python train.py --n_layer=16 --n_head=2 --n_kv_head=2 --head_dim=64 --norm_place="pre" --rope_base=593000.0 --bias="none" --extras=["some layers without attention", "value embeddings", "hashed n-gram embeddings"] --init_std_up=0.038 --optimizer="muon_variant" --lr_head=0.00821 --steps=5234 --dataset="wikipedia_en"
Each number is 50 + 10 x the weight over its row's rms, rounded and kept within 0 to 99. Layers, rows and columns count from 0. The size before them is the row's rms in percent of the matrix's.

# down: layer 12 MLP down (transposed), 448x160, rms 0.0763, rows 167-195, columns 80-159
# gate: layer 12 MLP gate, 448x160, rms 0.127, rows 168-195, columns 80-159
# up: layer 12 MLP up, 448x160, rms 0.134, rows 168-195, columns 80-159
down167 106:43 48 44 33 60 28 70 43 45 57 57 61 40 28 47 42 59 53 45 58 57 47 42 58 43 57 55 56 42 55 40 45 64 52 61 45 43 69 56 53 35 30 46 61 34 52 51 45 36 43 60 40 44 42 63 56 68 40 39 63 58 58 44 32 46 53 39 61 60 44 49 58 51 40 51 26 52 43 58 49
gate168 097:51 45 50 63 38 74 37 60 54 62 53 67 24 51 44 63 56 51 57 40 71 41 36 49 39 44 35 50 53 37 48 55 74 51 40 51 36 41 52 36 38 55 57 48 56 56 39 80 47 48 43 66 52 50 50 53 42 42 47 44 54 44 50 59 41 48 57 56 64 46 45 46 49 44 42 69 55 41 62 71
up168 092:56 60 46 73 52 45 55 55 39 62 48 40 37 46 44 68 55 31 57 47 43 59 45 39 50 27 47 45 48 51 57 65 50 41 49 64 66 53 50 47 43 58 66 39 62 51 42 56 41 35 39 50 53 47 52 52 74 35 55 65 55 50 60 52 47 50 70 36 57 47 53 63 37 32 39 47 48 73 42 48
down168 090:38 48 57 53 57 45 42 42 57 42 27 46 58 31 52 55 45 63 66 66 57 29 50 60 61 70 50 55 52 31 71 58 51 68 51 38 47 56 39 56 56 47 47 32 53 53 64 55 54 66 43 55 51 48 47 41 31 29 62 45 55 47 44 50 73 39 39 52 40 39 44 40 43 27 44 50 63 40 53 55
gate169 101:52 59 39 74 56 63 60 41 44 45 46 53 38 41 55 57 42 65 33 50 42 48 52 65 62 41 68 36 62 70 48 53 45 39 45 41 41 54 47 36 49 40 47 54 35 44 48 38 44 46 51 50 41 46 69 42 57 56 52 44 48 33 59 61 52 49 36 51 58 56 53 57 41 59 55 27 52 45 50 54
up169 104:54 64 38 41 74 58 45 60 39 50 44 51 62 48 63 25 45 52 52 54 37 51 39 61 54 48 42 49 42 58 54 61 59 49 54 46 48 44 50 56 44 42 61 33 36 41 54 53 44 38 62 44 56 66 47 40 39 48 65 36 46 27 68 37 48 54 50 41 66 52 56 47 45 41 53 26 26 54 58 35
down169 102:40 44 43 52 51 44 36 42 57 52 52 51 62 37 52 58 56 42 57 56 48 70 27 50 71 44 46 63 58 47 44 48 50 66 50 30 45 50 48 40 46 52 43 34 34 55 65 48 44 32 55 59 29 56 54 34 56 43 50 72 66 47 36 45 52 60 40 44 63 40 48 33 46 64 44 59 45 59 60 43
gate170 106:57 46 44 48 63 46 36 51 64 34 40 49 45 59 52 55 53 61 62 50 61 69 39 52 62 50 77 54 41 45 58 53 66 57 46 66 47 51 46 48 40 43 39 44 42 47 60 36 27 45 43 43 41 79 65 49 61 42 45 48 39 50 49 52 48 65 43 46 56 53 41 52 43 39 46 34 55 47 47 33
up170 105:57 27 42 45 46 53 44 53 42 43 70 27 44 28 46 43 47 49 38 48 42 61 56 49 56 61 36 56 40 55 59 70 45 55 48 36 55 49 52 73 43 56 41 53 43 53 51 58 48 53 63 58 55 50 66 46 41 63 53 49 61 49 32 45 52 48 53 50 57 55 24 65 55 54 52 58 32 53 77 52
down170 102:57 61 58 49 56 58 61 44 50 56 58 51 64 52 65 50 41 46 29 46 50 47 61 34 41 68 51 48 56 57 47 43 39 30 67 49 52 64 50 53 64 55 89 54 67 52 41 55 48 52 49 50 34 34 36 59 44 42 55 52 33 46 52 55 56 34 59 59 40 39 55 60 48 55 43 68 59 41 44 59
gate171 104:47 51 56 49 48 51 40 57 48 48 37 50 50 50 50 47 43 49 33 52 31 74 58 65 45 62 55 57 55 53 56 53 45 39 65 49 69 58 46 42 57 49 52 51 34 42 49 61 51 57 34 47 54 35 52 50 53 53 57 38 45 57 64 63 41 50 34 51 46 24 62 52 47 56 35 34 64 67 58 66
up171 103:64 49 47 35 51 41 55 62 46 58 54 46 57 50 56 63 58 54 45 43 40 60 35 45 36 55 66 42 55 38 57 54 52 43 81 43 46 36 54 36 58 45 51 48 49 28 56 48 50 59 41 50 51 52 55 55 34 53 57 41 47 54 53 71 53 43 35 34 61 40 51 70 54 63 38 42 24 65 57 59
down171 100:46 51 49 43 48 38 47 48 57 65 43 53 55 51 74 56 40 45 41 61 40 51 45 44 36 51 44 38 44 48 64 50 49 44 57 38 53 64 39 46 51 35 41 50 46 56 71 39 50 47 62 43 75 33 47 52 54 47 55 46 43 52 43 59 47 45 55 39 62 24 49 43 52 54 38 39 46 69 53 55
gate172 098:46 50 34 40 61 63 41 59 46 39 49 54 41 55 59 53 68 33 42 60 52 62 44 55 50 58 50 50 48 52 58 48 46 58 51 62 52 36 61 32 38 65 40 39 65 41 55 53 57 53 58 46 49 43 51 55 21 35 55 69 39 42 42 47 43 45 54 52 30 43 43 68 39 33 66 37 49 50 54 34
up172 109:47 53 49 73 48 28 52 45 45 54 47 45 50 45 50 40 45 57 52 36 52 48 57 44 35 50 79 61 54 47 45 61 59 44 52 61 57 76 40 48 42 51 32 59 50 40 51 46 48 49 49 54 47 35 31 41 40 38 49 55 69 44 60 49 56 50 61 65 86 50 51 47 45 60 45 48 34 55 56 62
down172 110:60 36 50 52 48 41 52 29 44 54 62 34 47 65 50 52 61 37 47 71 44 33 72 51 55 34 50 40 37 43 61 42 43 57 44 45 43 74 48 56 46 55 31 45 28 76 43 44 45 53 52 62 42 40 45 52 62 38 39 55 68 70 64 58 45 67 69 54 35 58 68 45 34 58 50 33 34 55 58 50
gate173 097:69 56 59 45 55 39 28 43 53 66 38 47 50 50 55 57 60 59 34 56 37 63 46 44 63 45 60 54 50 66 46 53 47 71 50 41 47 44 46 44 48 58 46 54 27 55 50 46 54 49 54 47 36 53 55 47 53 47 56 43 26 41 51 41 54 37 51 46 56 61 59 54 56 41 50 57 51 59 44 41
up173 092:62 43 47 48 38 45 53 38 55 39 39 45 47 49 38 44 57 55 55 58 47 25 46 51 44 45 55 49 49 58 38 47 58 58 59 50 52 58 42 64 43 58 66 39 66 53 47 82 76 59 62 49 56 55 34 44 39 73 39 47 69 52 45 49 56 55 52 35 55 43 28 45 55 29 54 57 54 37 51 52
down173 093:53 41 40 51 41 63 51 48 52 46 42 72 54 62 60 49 62 66 48 49 36 41 51 52 50 50 65 48 45 54 48 59 63 45 36 29 46 48 43 63 35 58 50 56 50 41 36 65 48 38 55 42 48 34 63 54 59 43 69 26 43 71 67 44 45 55 60 61 58 46 57 47 54 44 43 33 38 57 54 64
gate174 101:51 56 56 45 46 50 67 44 48 57 71 62 56 75 35 55 59 32 65 37 59 45 52 37 65 47 51 35 51 51 58 40 50 49 57 59 42 74 70 41 52 42 54 48 74 44 51 48 46 59 18 67 51 37 53 53 33 50 59 40 46 49 52 64 50 41 40 53 38 35 66 52 44 55 50 44 43 38 56 53
up174 097:42 37 31 29 48 26 59 54 42 45 46 58 66 63 45 39 44 46 59 56 44 56 46 49 52 65 44 48 62 57 41 60 54 47 53 43 56 62 33 51 40 42 50 39 63 36 50 60 40 58 38 45 53 53 66 54 35 45 70 43 64 44 56 49 41 49 54 56 61 61 46 50 37 44 53 45 62 61 38 73
down174 097:63 46 57 48 50 42 51 44 49 43 59 15 47 46 46 52 53 43 49 27 50 63 31 53 57 64 42 58 35 48 55 66 55 59 46 71 52 64 49 40 45 44 17 50 60 39 72 56 63 53 52 31 50 37 47 52 43 45 56 17 51 41 46 39 47 63 68 48 59 43 51 29 51 41 59 49 57 42 51 52
gate175 106:49 41 46 41 55 47 61 39 59 67 45 44 51 56 48 46 39 29 40 38 50 62 56 64 44 49 55 49 62 37 37 43 53 39 54 57 36 54 43 48 61 41 50 50 47 40 51 42 60 59 44 58 48 49 31 57 35 51 44 40 46 55 61 52 67 51 54 56 44 55 56 40 42 45 33 54 37 46 62 41
up175 103:44 55 59 44 47 34 73 46 52 49 55 51 50 53 47 49 49 42 42 65 56 30 61 40 51 53 35 67 49 29 62 55 43 39 46 40 40 61 43 64 47 62 63 40 40 52 64 48 54 41 46 40 61 59 62 55 62 31 21 51 45 48 50 37 53 62 44 57 48 45 42 52 38 47 62 48 51 51 39 60
down175 102:44 58 58 51 45 59 54 59 61 47 48 75 41 63 68 59 63 45 40 46 46 55 42 56 52 41 38 55 52 55 51 52 34 40 49 74 39 51 50 85 43 35 39 50 51 40 30 61 46 41 60 54 52 31 47 31 50 61 42 34 46 48 62 54 51 64 52 40 37 38 41 60 48 46 47 47 69 38 33 35
gate176 094:55 50 45 41 45 70 30 64 54 62 43 52 52 35 43 42 49 42 44 51 61 68 48 70 69 54 54 68 72 69 52 54 73 66 44 44 76 61 48 45 52 58 27 44 41 47 55 50 49 37 42 53 38 51 44 39 59 48 63 54 60 60 53 40 53 51 56 57 44 56 34 41 50 50 62 43 57 42 44 36
up176 100:40 58 42 60 41 33 60 44 63 57 59 68 54 36 52 59 43 64 47 34 50 59 63 40 33 45 31 44 55 23 45 45 35 37 49 56 35 44 51 35 50 39 52 48 27 56 27 51 65 59 54 53 69 50 46 52 43 54 45 46 42 62 41 53 55 50 40 53 65 44 51 49 51 62 64 44 41 59 36 53
down176 100:28 54 51 33 40 45 40 46 60 66 53 43 55 33 58 78 63 52 51 32 49 52 62 42 52 61 53 41 62 41 51 60 58 45 44 60 50 50 37 50 43 60 58 46 59 48 56 55 60 50 39 74 50 52 59 53 60 68 47 44 55 56 51 55 49 51 50 53 35 35 53 52 61 47 49 27 45 45 34 61
gate177 102:53 58 43 58 52 35 65 55 47 52 59 66 51 77 48 52 64 38 41 27 50 38 45 36 51 59 66 56 41 62 45 61 48 67 46 58 49 61 54 55 54 41 36 56 46 48 45 59 24 45 45 57 36 29 54 55 60 46 42 50 53 51 36 51 57 51 51 54 43 54 31 57 27 41 69 49 60 53 50 42
up177 100:58 41 53 44 45 52 56 43 50 42 56 58 67 62 53 58 63 58 58 46 41 43 36 36 31 56 48 48 49 38 40 65 64 54 50 44 68 41 49 43 50 43 64 60 62 25 52 50 45 48 53 39 50 56 49 56 58 54 55 48 42 38 59 39 51 60 55 46 57 56 54 58 50 68 55 53 64 31 48 76
down177 102:52 33 39 65 43 53 46 42 27 46 50 57 42 59 53 45 57 55 43 54 52 41 59 42 38 65 65 47 62 52 44 69 44 48 62 62 40 51 53 45 58 35 57 47 46 47 62 42 41 41 44 31 58 51 51 52 66 67 55 50 46 53 53 47 63 63 47 48 46 39 49 43 38 42 31 67 47 38 59 41
gate178 096:67 43 42 82 44 38 46 51 45 31 62 61 49 52 54 57 64 59 37 45 56 53 53 51 36 62 59 46 46 42 50 49 39 52 59 56 31 36 51 48 33 45 47 47 23 44 68 31 55 53 50 47 41 65 57 54 36 60 47 46 36 50 50 54 60 74 58 50 51 42 31 53 48 59 50 59 56 55 55 48
up178 092:54 39 53 67 32 41 41 68 53 54 62 53 45 62 50 75 51 30 41 55 69 36 36 49 49 62 38 47 50 55 55 52 56 52 58 55 57 42 42 31 50 39 55 53 19 42 49 51 39 52 47 58 43 61 36 62 46 69 61 36 44 36 48 65 71 58 62 39 46 42 52 52 37 63 34 46 67 47 50 53
down178 097:49 55 61 42 56 52 67 54 40 47 52 30 30 41 35 56 49 34 33 51 65 43 30 53 66 46 69 62 66 57 37 38 49 32 59 55 56 56 58 43 53 34 34 62 59 54 34 55 73 64 39 46 58 45 51 55 59 50 54 25 65 57 60 42 53 33 53 44 41 59 63 43 39 49 44 68 47 45 57 52
gate179 099:51 59 40 50 44 42 45 49 53 34 42 51 44 52 50 53 23 56 26 58 49 48 34 44 45 44 57 50 60 43 42 51 59 51 69 51 36 47 55 44 54 62 62 49 44 61 56 37 50 54 17 51 50 50 53 38 52 57 45 58 55 63 35 65 58 45 28 33 21 64 60 64 53 50 49 65 46 59 51 43
up179 100:37 48 53 45 39 55 34 50 61 52 43 52 56 52 60 32 54 35 56 47 55 31 52 33 38 49 56 41 60 72 32 54 37 54 45 43 19 59 39 48 48 48 48 49 42 48 50 45 47 66 46 68 31 47 47 53 44 48 58 45 50 45 44 68 46 52 50 50 56 71 42 47 60 58 53 36 58 41 45 43
down179 099:46 53 64 45 43 58 31 55 59 55 62 42 64 43 52 45 50 44 61 51 43 47 53 57 47 51 45 54 34 53 62 57 55 42 56 71 49 58 52 49 38 47 29 59 55 39 26 50 78 63 41 45 48 50 55 52 45 47 44 46 45 46 59 46 53 55 54 62 61 48 64 49 53 44 46 47 61 34 31 55
gate180 093:55 41 54 51 55 40 55 55 47 38 43 57 41 55 54 51 58 61 62 50 44 62 51 41 38 45 52 53 59 50 60 45 39 41 76 60 55 64 63 52 47 49 53 33 51 41 41 48 52 56 51 44 43 49 53 40 55 51 40 50 27 29 48 56 63 46 47 52 64 49 39 38 56 44 50 38 59 74 53 53
up180 090:34 54 65 58 65 40 47 60 45 54 53 54 48 28 55 34 57 48 50 50 71 34 53 67 49 67 48 44 47 68 54 44 58 37 49 38 27 69 47 51 41 52 53 51 48 60 46 57 44 39 53 36 34 55 34 49 61 43 51 51 66 69 56 57 41 40 47 30 58 52 50 48 48 48 49 35 54 72 58 58
down180 092:58 59 57 40 37 40 54 45 54 49 36 61 28 64 45 63 48 58 58 44 51 59 38 43 56 43 61 72 62 47 39 39 58 39 68 44 50 34 35 54 47 61 44 43 43 57 65 66 50 47 63 62 63 34 48 62 31 61 42 47 34 36 42 41 58 49 52 54 52 32 42 64 61 57 63 66 59 56 51 52
gate181 099:55 52 44 48 66 60 48 57 58 40 50 36 56 58 44 61 35 49 66 45 58 53 64 46 51 61 51 36 55 62 58 51 51 57 52 47 23 58 61 49 33 58 45 58 44 48 48 40 39 50 64 51 52 38 54 15 39 50 48 58 48 72 54 63 51 47 28 58 55 45 61 39 56 55 47 50 69 55 49 54
up181 094:40 63 42 50 60 49 49 50 49 39 57 54 40 62 37 52 68 30 43 56 49 74 38 38 48 52 59 63 45 44 44 58 55 43 55 58 53 67 62 34 56 40 56 42 82 49 48 64 54 46 59 25 49 65 42 59 55 35 37 37 39 62 48 61 57 61 55 35 45 57 52 60 46 35 46 55 55 56 39 34
down181 102:41 50 35 52 59 52 49 48 32 48 41 48 49 59 63 55 60 49 54 61 53 49 53 48 38 36 60 54 54 47 57 58 46 53 63 50 66 35 30 54 49 37 58 54 47 56 74 55 37 59 54 41 50 52 61 42 55 53 49 47 67 51 51 56 31 47 66 68 25 46 38 38 55 57 49 62 47 56 16 22
gate182 097:53 63 48 37 60 40 53 40 56 50 40 46 40 73 67 56 58 63 37 52 48 48 31 56 46 51 63 45 36 40 31 57 45 37 60 54 58 52 60 61 58 48 60 58 58 40 53 63 54 47 49 66 63 54 64 55 52 37 59 35 46 46 38 55 56 47 79 46 49 42 44 34 46 55 60 50 42 55 38 56
up182 093:60 33 50 55 43 52 68 40 57 36 43 61 48 54 40 39 57 54 55 62 54 37 41 52 71 65 53 38 49 48 51 45 48 52 49 46 54 62 59 55 42 60 37 54 33 34 49 41 55 54 38 32 47 32 38 56 45 33 49 51 64 53 42 74 40 67 53 62 67 56 49 57 53 50 61 44 53 41 54 54
down182 097:38 60 55 56 46 32 57 53 57 41 52 57 47 49 49 44 53 66 54 44 58 73 56 51 58 48 28 66 52 43 41 58 47 56 49 56 46 63 71 67 54 54 45 64 45 51 36 55 60 33 52 51 53 42 54 60 46 37 54 56 49 41 48 58 54 32 48 54 45 46 51 53 60 50 60 50 54 41 54 63
gate183 091:47 36 50 44 41 47 40 57 54 64 50 69 29 42 49 56 51 46 34 47 45 51 53 53 45 65 46 47 54 56 34 54 55 57 59 53 59 28 32 41 57 50 57 48 54 42 64 55 50 47 45 58 62 38 51 45 54 39 36 49 44 48 51 62 45 66 36 47 42 42 35 44 32 31 55 42 44 41 46 43
up183 095:79 54 52 58 46 43 74 60 44 42 48 66 51 52 65 55 49 53 81 53 62 64 53 65 49 46 47 65 53 38 60 45 76 60 49 52 39 33 62 37 72 60 53 59 64 46 47 47 41 67 57 44 47 45 58 61 47 57 61 49 53 58 40 62 58 41 57 50 57 41 47 53 66 56 46 52 47 58 42 55
down183 098:76 60 54 28 61 39 64 51 44 53 46 49 28 46 60 50 58 41 37 39 48 61 40 46 53 42 45 45 48 49 56 55 52 56 51 50 56 41 45 39 72 42 48 52 56 48 51 50 68 52 33 61 43 37 39 41 63 52 40 43 41 37 54 59 50 57 49 51 40 51 46 50 47 28 46 30 51 44 47 61
gate184 098:44 46 65 39 61 56 50 53 67 47 47 25 46 57 52 71 59 43 43 39 52 63 48 37 54 36 57 48 59 40 54 43 56 33 50 48 59 41 45 60 38 50 40 65 42 47 35 50 50 43 70 47 67 44 39 57 35 29 54 55 59 50 61 45 53 34 61 49 54 39 42 42 70 42 29 51 42 60 48 65
up184 100:53 42 63 68 61 49 51 54 54 52 38 73 39 54 33 45 37 42 51 52 61 62 43 62 37 39 63 51 31 48 52 53 47 55 45 29 81 68 48 54 69 45 51 20 45 60 57 57 47 58 56 61 51 52 48 55 46 41 45 47 47 54 49 52 45 49 68 61 43 48 48 68 50 50 53 55 55 39 42 40
down184 098:54 51 35 56 50 48 46 51 39 50 44 55 52 49 43 50 52 48 60 39 35 33 41 36 45 35 59 43 42 37 45 53 36 47 56 50 60 55 65 44 71 44 57 56 36 51 49 70 62 48 53 47 47 36 40 44 60 70 49 37 64 43 55 43 65 43 55 55 80 31 56 42 54 37 65 63 72 54 43 42
gate185 107:43 47 63 62 42 58 60 55 60 47 39 44 49 54 52 62 61 47 62 64 48 35 37 55 53 53 48 63 49 54 44 58 44 55 55 60 39 66 44 42 62 38 60 32 41 41 45 71 25 41 34 41 40 39 43 53 35 36 41 46 54 46 46 33 74 65 56 60 43 56 46 38 40 49 40 58 60 68 62 41
up185 111:61 48 30 39 66 44 54 55 41 38 78 62 47 70 52 50 49 56 47 38 47 53 42 50 44 55 35 29 50 49 45 52 33 36 42 43 55 44 50 64 36 58 57 70 62 59 43 32 70 46 70 56 57 55 49 54 44 45 47 61 44 44 46 60 32 39 37 54 57 42 71 47 55 61 48 53 52 30 58 39
down185 097:44 56 56 66 56 45 59 50 56 48 48 58 39 48 52 32 52 49 49 32 43 41 53 57 51 47 57 40 36 43 46 39 42 49 41 40 58 33 55 40 35 46 54 62 47 51 61 39 42 53 52 33 49 76 51 54 53 53 36 58 59 54 56 46 65 29 41 57 27 52 49 57 37 53 42 42 34 48 50 58
gate186 104:41 69 52 53 65 53 59 56 35 61 57 59 45 60 68 56 55 43 37 59 51 54 55 55 51 36 57 48 46 49 50 49 67 36 58 45 63 62 63 52 30 60 52 40 64 63 48 48 43 64 56 28 55 48 49 56 59 49 48 52 50 41 68 43 63 51 58 38 49 44 59 47 40 46 33 54 53 62 59 49
up186 108:45 64 56 52 38 58 47 26 53 46 49 52 62 49 31 33 41 40 64 59 52 46 62 55 64 65 72 53 49 43 49 35 52 48 33 57 65 42 63 45 57 23 42 62 45 65 42 61 55 33 44 73 47 53 56 37 55 56 46 49 44 49 48 43 46 66 48 53 50 49 39 45 43 55 46 54 58 55 26 54
down186 108:67 51 44 38 58 46 57 72 48 39 45 63 49 41 54 70 66 50 49 51 53 64 53 51 36 61 55 48 55 53 41 68 61 40 64 30 35 51 42 60 42 77 59 37 59 39 62 67 47 57 54 31 52 60 30 46 30 49 56 51 62 41 70 56 60 48 41 35 61 57 55 50 56 44 56 62 56 62 59 40
gate187 097:39 51 77 56 62 39 50 60 33 48 55 43 48 39 61 45 48 37 55 48 69 63 72 64 52 58 54 46 51 52 51 43 33 63 51 35 49 27 35 38 47 59 24 64 56 60 41 52 41 64 52 64 51 56 39 52 55 42 47 73 69 38 58 31 32 47 45 47 45 36 44 56 69 57 56 34 41 55 49 32
up187 098:26 32 67 41 59 50 44 57 52 49 51 66 56 34 53 62 56 30 58 56 64 51 63 65 49 42 57 47 63 44 48 69 51 47 38 51 39 47 57 50 48 75 48 39 48 70 54 44 37 56 68 58 41 48 35 45 25 46 44 40 44 47 71 63 34 60 44 50 67 54 44 59 51 47 49 43 52 46 54 48
down187 097:43 50 54 56 47 57 59 76 45 55 55 34 62 63 50 52 36 47 48 58 63 39 49 32 69 41 55 63 54 56 40 56 38 43 40 44 29 64 68 59 44 60 41 30 48 48 44 50 50 47 65 50 55 48 52 37 52 47 35 45 46 51 59 65 51 66 73 48 49 44 44 47 50 48 56 45 38 65 57 52
gate188 098:65 60 35 62 45 62 52 41 37 48 64 50 51 54 46 66 64 56 36 41 40 57 75 60 20 47 48 35 44 46 45 39 37 50 53 42 45 58 44 28 46 50 55 43 61 54 78 53 43 46 71 54 52 50 49 39 47 40 49 43 46 41 51 42 48 33 56 37 49 52 55 42 54 28 51 61 47 54 64 46
up188 112:60 61 44 42 52 55 43 46 60 43 66 43 39 53 52 42 41 60 36 31 54 53 55 46 55 51 63 50 55 44 36 60 67 34 77 38 54 54 53 51 39 49 36 65 53 44 48 58 40 25 51 66 55 49 74 51 63 53 53 57 37 41 64 52 49 37 62 54 60 54 49 49 43 41 41 54 46 26 49 46
down188 106:59 65 38 77 68 52 41 47 42 49 55 65 42 59 56 44 52 52 51 40 44 47 43 43 42 46 39 67 65 39 43 46 31 54 27 54 40 56 54 26 16 49 62 54 44 52 57 45 42 51 66 52 50 36 45 40 60 47 51 45 47 56 64 35 49 37 57 43 56 50 38 48 59 62 56 54 53 47 62 43
gate189 094:66 53 60 58 35 57 41 45 50 16 46 33 51 40 54 38 53 50 48 44 54 35 63 42 58 58 43 56 47 52 52 74 51 39 38 50 59 47 52 53 59 64 65 44 47 42 57 41 34 61 57 48 71 39 34 25 60 45 51 37 47 51 32 50 63 33 40 37 44 61 57 50 65 54 47 39 65 63 60 67
up189 094:63 50 37 61 31 41 45 60 70 36 61 43 39 49 52 36 61 41 57 39 41 67 52 51 62 55 37 51 55 61 45 52 49 40 33 37 57 48 48 52 51 61 60 49 60 42 58 39 50 49 53 48 48 44 39 31 49 59 56 61 46 50 52 47 68 39 36 53 43 41 62 37 60 71 45 42 75 52 56 54
down189 091:61 44 58 66 52 57 50 58 49 48 65 50 46 48 54 67 52 44 38 66 48 69 43 54 44 64 46 47 56 50 47 60 64 62 50 59 31 58 56 42 55 55 54 56 43 42 50 36 57 50 41 46 57 55 54 53 49 52 49 37 41 55 38 44 47 46 53 42 51 42 71 39 44 56 35 67 47 53 42 47
gate190 102:60 51 70 28 51 39 45 38 56 48 40 54 50 73 48 50 46 38 53 70 49 50 57 20 41 50 63 51 57 43 48 46 44 42 67 52 55 32 51 55 52 45 50 50 43 46 59 44 67 64 51 44 45 49 53 58 44 47 61 48 54 45 42 44 50 59 42 39 59 39 62 70 51 53 60 47 58 44 50 43
up190 099:55 54 51 27 46 60 36 38 68 55 62 52 57 47 66 41 53 43 63 55 44 58 58 44 55 54 46 35 43 45 48 52 48 43 46 52 49 33 55 39 52 53 57 55 57 51 49 45 69 48 50 62 42 47 48 46 53 47 53 40 47 64 57 29 49 53 44 60 67 49 74 63 35 56 56 52 38 55 80 33
down190 103:53 39 60 61 53 65 42 42 36 53 41 49 52 82 48 46 42 50 60 52 62 35 68 41 40 46 40 57 60 50 64 61 43 58 49 56 40 53 48 62 43 61 55 41 38 58 49 29 63 44 66 22 42 63 53 38 65 43 49 43 59 63 47 53 58 49 63 59 51 39 29 53 53 63 46 51 31 44 54 46
gate191 102:65 63 59 46 60 40 45 41 54 80 43 42 59 48 30 41 51 44 56 38 31 43 54 61 36 61 48 32 69 44 50 52 58 40 51 48 56 58 52 62 61 53 48 53 60 55 58 64 63 64 52 55 38 50 46 53 30 55 67 55 43 50 54 46 45 45 60 38 59 22 49 59 46 56 44 68 62 47 50 45
up191 093:56 68 45 52 49 50 42 58 62 61 37 26 46 48 55 48 51 58 66 63 33 48 47 42 50 51 49 41 54 60 29 58 51 45 31 33 35 36 45 61 53 47 55 36 59 30 52 51 34 45 40 74 36 37 39 43 50 64 37 43 58 47 41 48 51 61 41 37 49 57 42 59 53 55 56 45 63 40 42 32
down191 102:47 50 33 35 48 50 42 53 48 48 71 40 53 41 57 34 42 38 49 51 56 49 41 53 30 49 50 57 50 55 44 46 57 62 42 59 57 42 51 55 50 47 42 60 53 49 63 45 46 42 49 57 35 50 48 46 45 67 42 60 70 38 70 50 52 33 61 76 62 54 34 38 47 48 40 51 38 59 35 49
gate192 100:47 46 50 62 57 50 48 40 53 52 58 48 50 47 50 59 77 37 33 54 58 51 58 51 44 56 59 29 36 54 44 37 47 52 59 50 50 52 57 55 56 37 62 60 53 59 61 65 48 56 71 43 49 71 38 45 57 76 62 67 67 45 60 49 46 39 41 53 37 61 45 49 47 27 52 52 51 58 39 61
up192 106:50 52 40 47 62 40 68 38 54 64 57 61 63 37 62 60 57 47 31 52 57 44 50 56 40 39 57 46 42 48 32 46 39 40 33 67 52 46 45 69 71 69 52 57 41 66 50 58 58 56 32 49 55 57 51 55 65 45 52 51 65 41 66 60 41 48 48 66 62 50 42 51 36 40 53 55 44 53 51 42
down192 101:64 59 57 69 53 52 37 35 41 51 59 63 49 42 51 34 61 49 49 43 45 39 67 52 56 32 40 45 46 39 36 53 67 46 58 47 52 74 35 60 67 62 36 58 42 39 53 51 32 36 62 46 67 53 57 47 41 40 42 35 59 51 42 43 44 47 59 40 54 48 68 37 47 51 56 57 55 35 42 46
gate193 101:70 39 55 58 39 59 33 56 54 33 47 49 54 68 45 40 54 56 59 45 60 45 36 68 65 48 40 57 54 58 47 48 39 41 53 45 20 59 39 65 63 49 61 46 30 70 43 34 42 31 70 53 55 45 33 55 49 38 53 49 55 60 34 43 63 54 51 36 44 56 59 55 54 40 38 40 51 36 46 67
up193 097:50 49 34 46 56 49 47 33 52 68 51 56 46 43 56 56 54 66 45 36 47 51 53 64 25 47 52 34 33 52 56 59 44 46 43 55 59 32 50 59 51 55 54 42 38 61 54 36 59 51 37 47 32 49 54 63 39 52 45 37 45 55 57 29 54 44 64 50 58 40 37 47 71 60 39 52 57 52 40 57
down193 100:78 49 32 53 50 49 41 64 52 55 46 57 40 63 70 52 37 37 32 49 57 53 63 49 68 46 45 41 59 70 46 62 56 54 41 28 17 54 41 48 60 47 58 45 44 54 57 57 52 42 67 51 54 49 53 40 50 75 53 52 43 41 48 63 48 62 44 54 52 39 44 59 34 32 58 39 57 48 51 62
gate194 103:55 54 55 72 41 40 55 44 32 63 53 46 37 42 56 63 43 53 42 44 35 56 55 52 64 51 53 38 33 48 50 57 54 36 56 46 49 37 30 43 48 57 55 58 57 43 46 62 47 50 46 49 58 45 50 55 64 58 48 54 40 43 32 45 62 62 45 63 54 39 53 60 54 42 50 57 45 23 49 46
up194 098:43 45 59 27 46 49 57 49 40 21 48 54 33 50 40 35 39 39 56 60 42 51 70 36 46 69 45 50 44 50 48 52 52 50 39 35 56 55 73 32 58 58 51 51 38 34 48 63 59 59 59 35 36 55 48 63 46 43 47 51 53 45 45 50 55 54 69 58 58 53 53 46 44 66 53 64 47 75 37 41
down194 099:59 36 51 40 66 40 44 62 41 37 43 59 32 55 52 51 71 40 69 44 44 50 34 45 27 58 48 56 61 46 58 59 60 47 40 50 50 57 38 47 57 46 47 42 38 59 61 45 58 46 83 41 33 59 40 47 54 34 54 50 61 47 60 35 54 35 59 42 47 54 33 45 52 62 54 62 58 54 51 44
gate195 097:45 59 53 64 36 61 47 49 43 49 53 43 48 56 54 48 53 73 35 52 40 79 39 47 53 61 30 43 60 44 42 36 68 50 46 43 52 42 40 56 45 46 40 48 72 50 55 71 44 36 46 52 38 53 62 43 41 44 43 42 55 62 39 58 52 45 54 64 59 68 56 46 52 52 56 57 64 33 66 54
up195 101:59 33 61 48 52 52 48 50 41 65 42 64 43 49 51 56 45 40 59 65 64 39 42 44 59 46 60 53 55 50 45 47 38 64 45 50 55 30 50 58 47 57 52 42 37 39 64 63 51 62 49 49 42 47 36 60 30 69 62 43 30 27 61 44 53 54 51 24 51 44 47 63 45 43 47 35 49 53 62 48
down195 099:48 66 60 49 28 37 41 36 35 38 53 51 49 49 60 32 63 57 59 54 49 56 42 53 43 59 67 70 44 59 52 53 34 42 48 46 45 44 72 58 37 57 47 50 39 52 44 59 51 48 38 59 56 67 35 64 38 53 55 58 61 47 48 56 68 50 42 33 60 64 37 45 77 35 50 60 46 44 50 44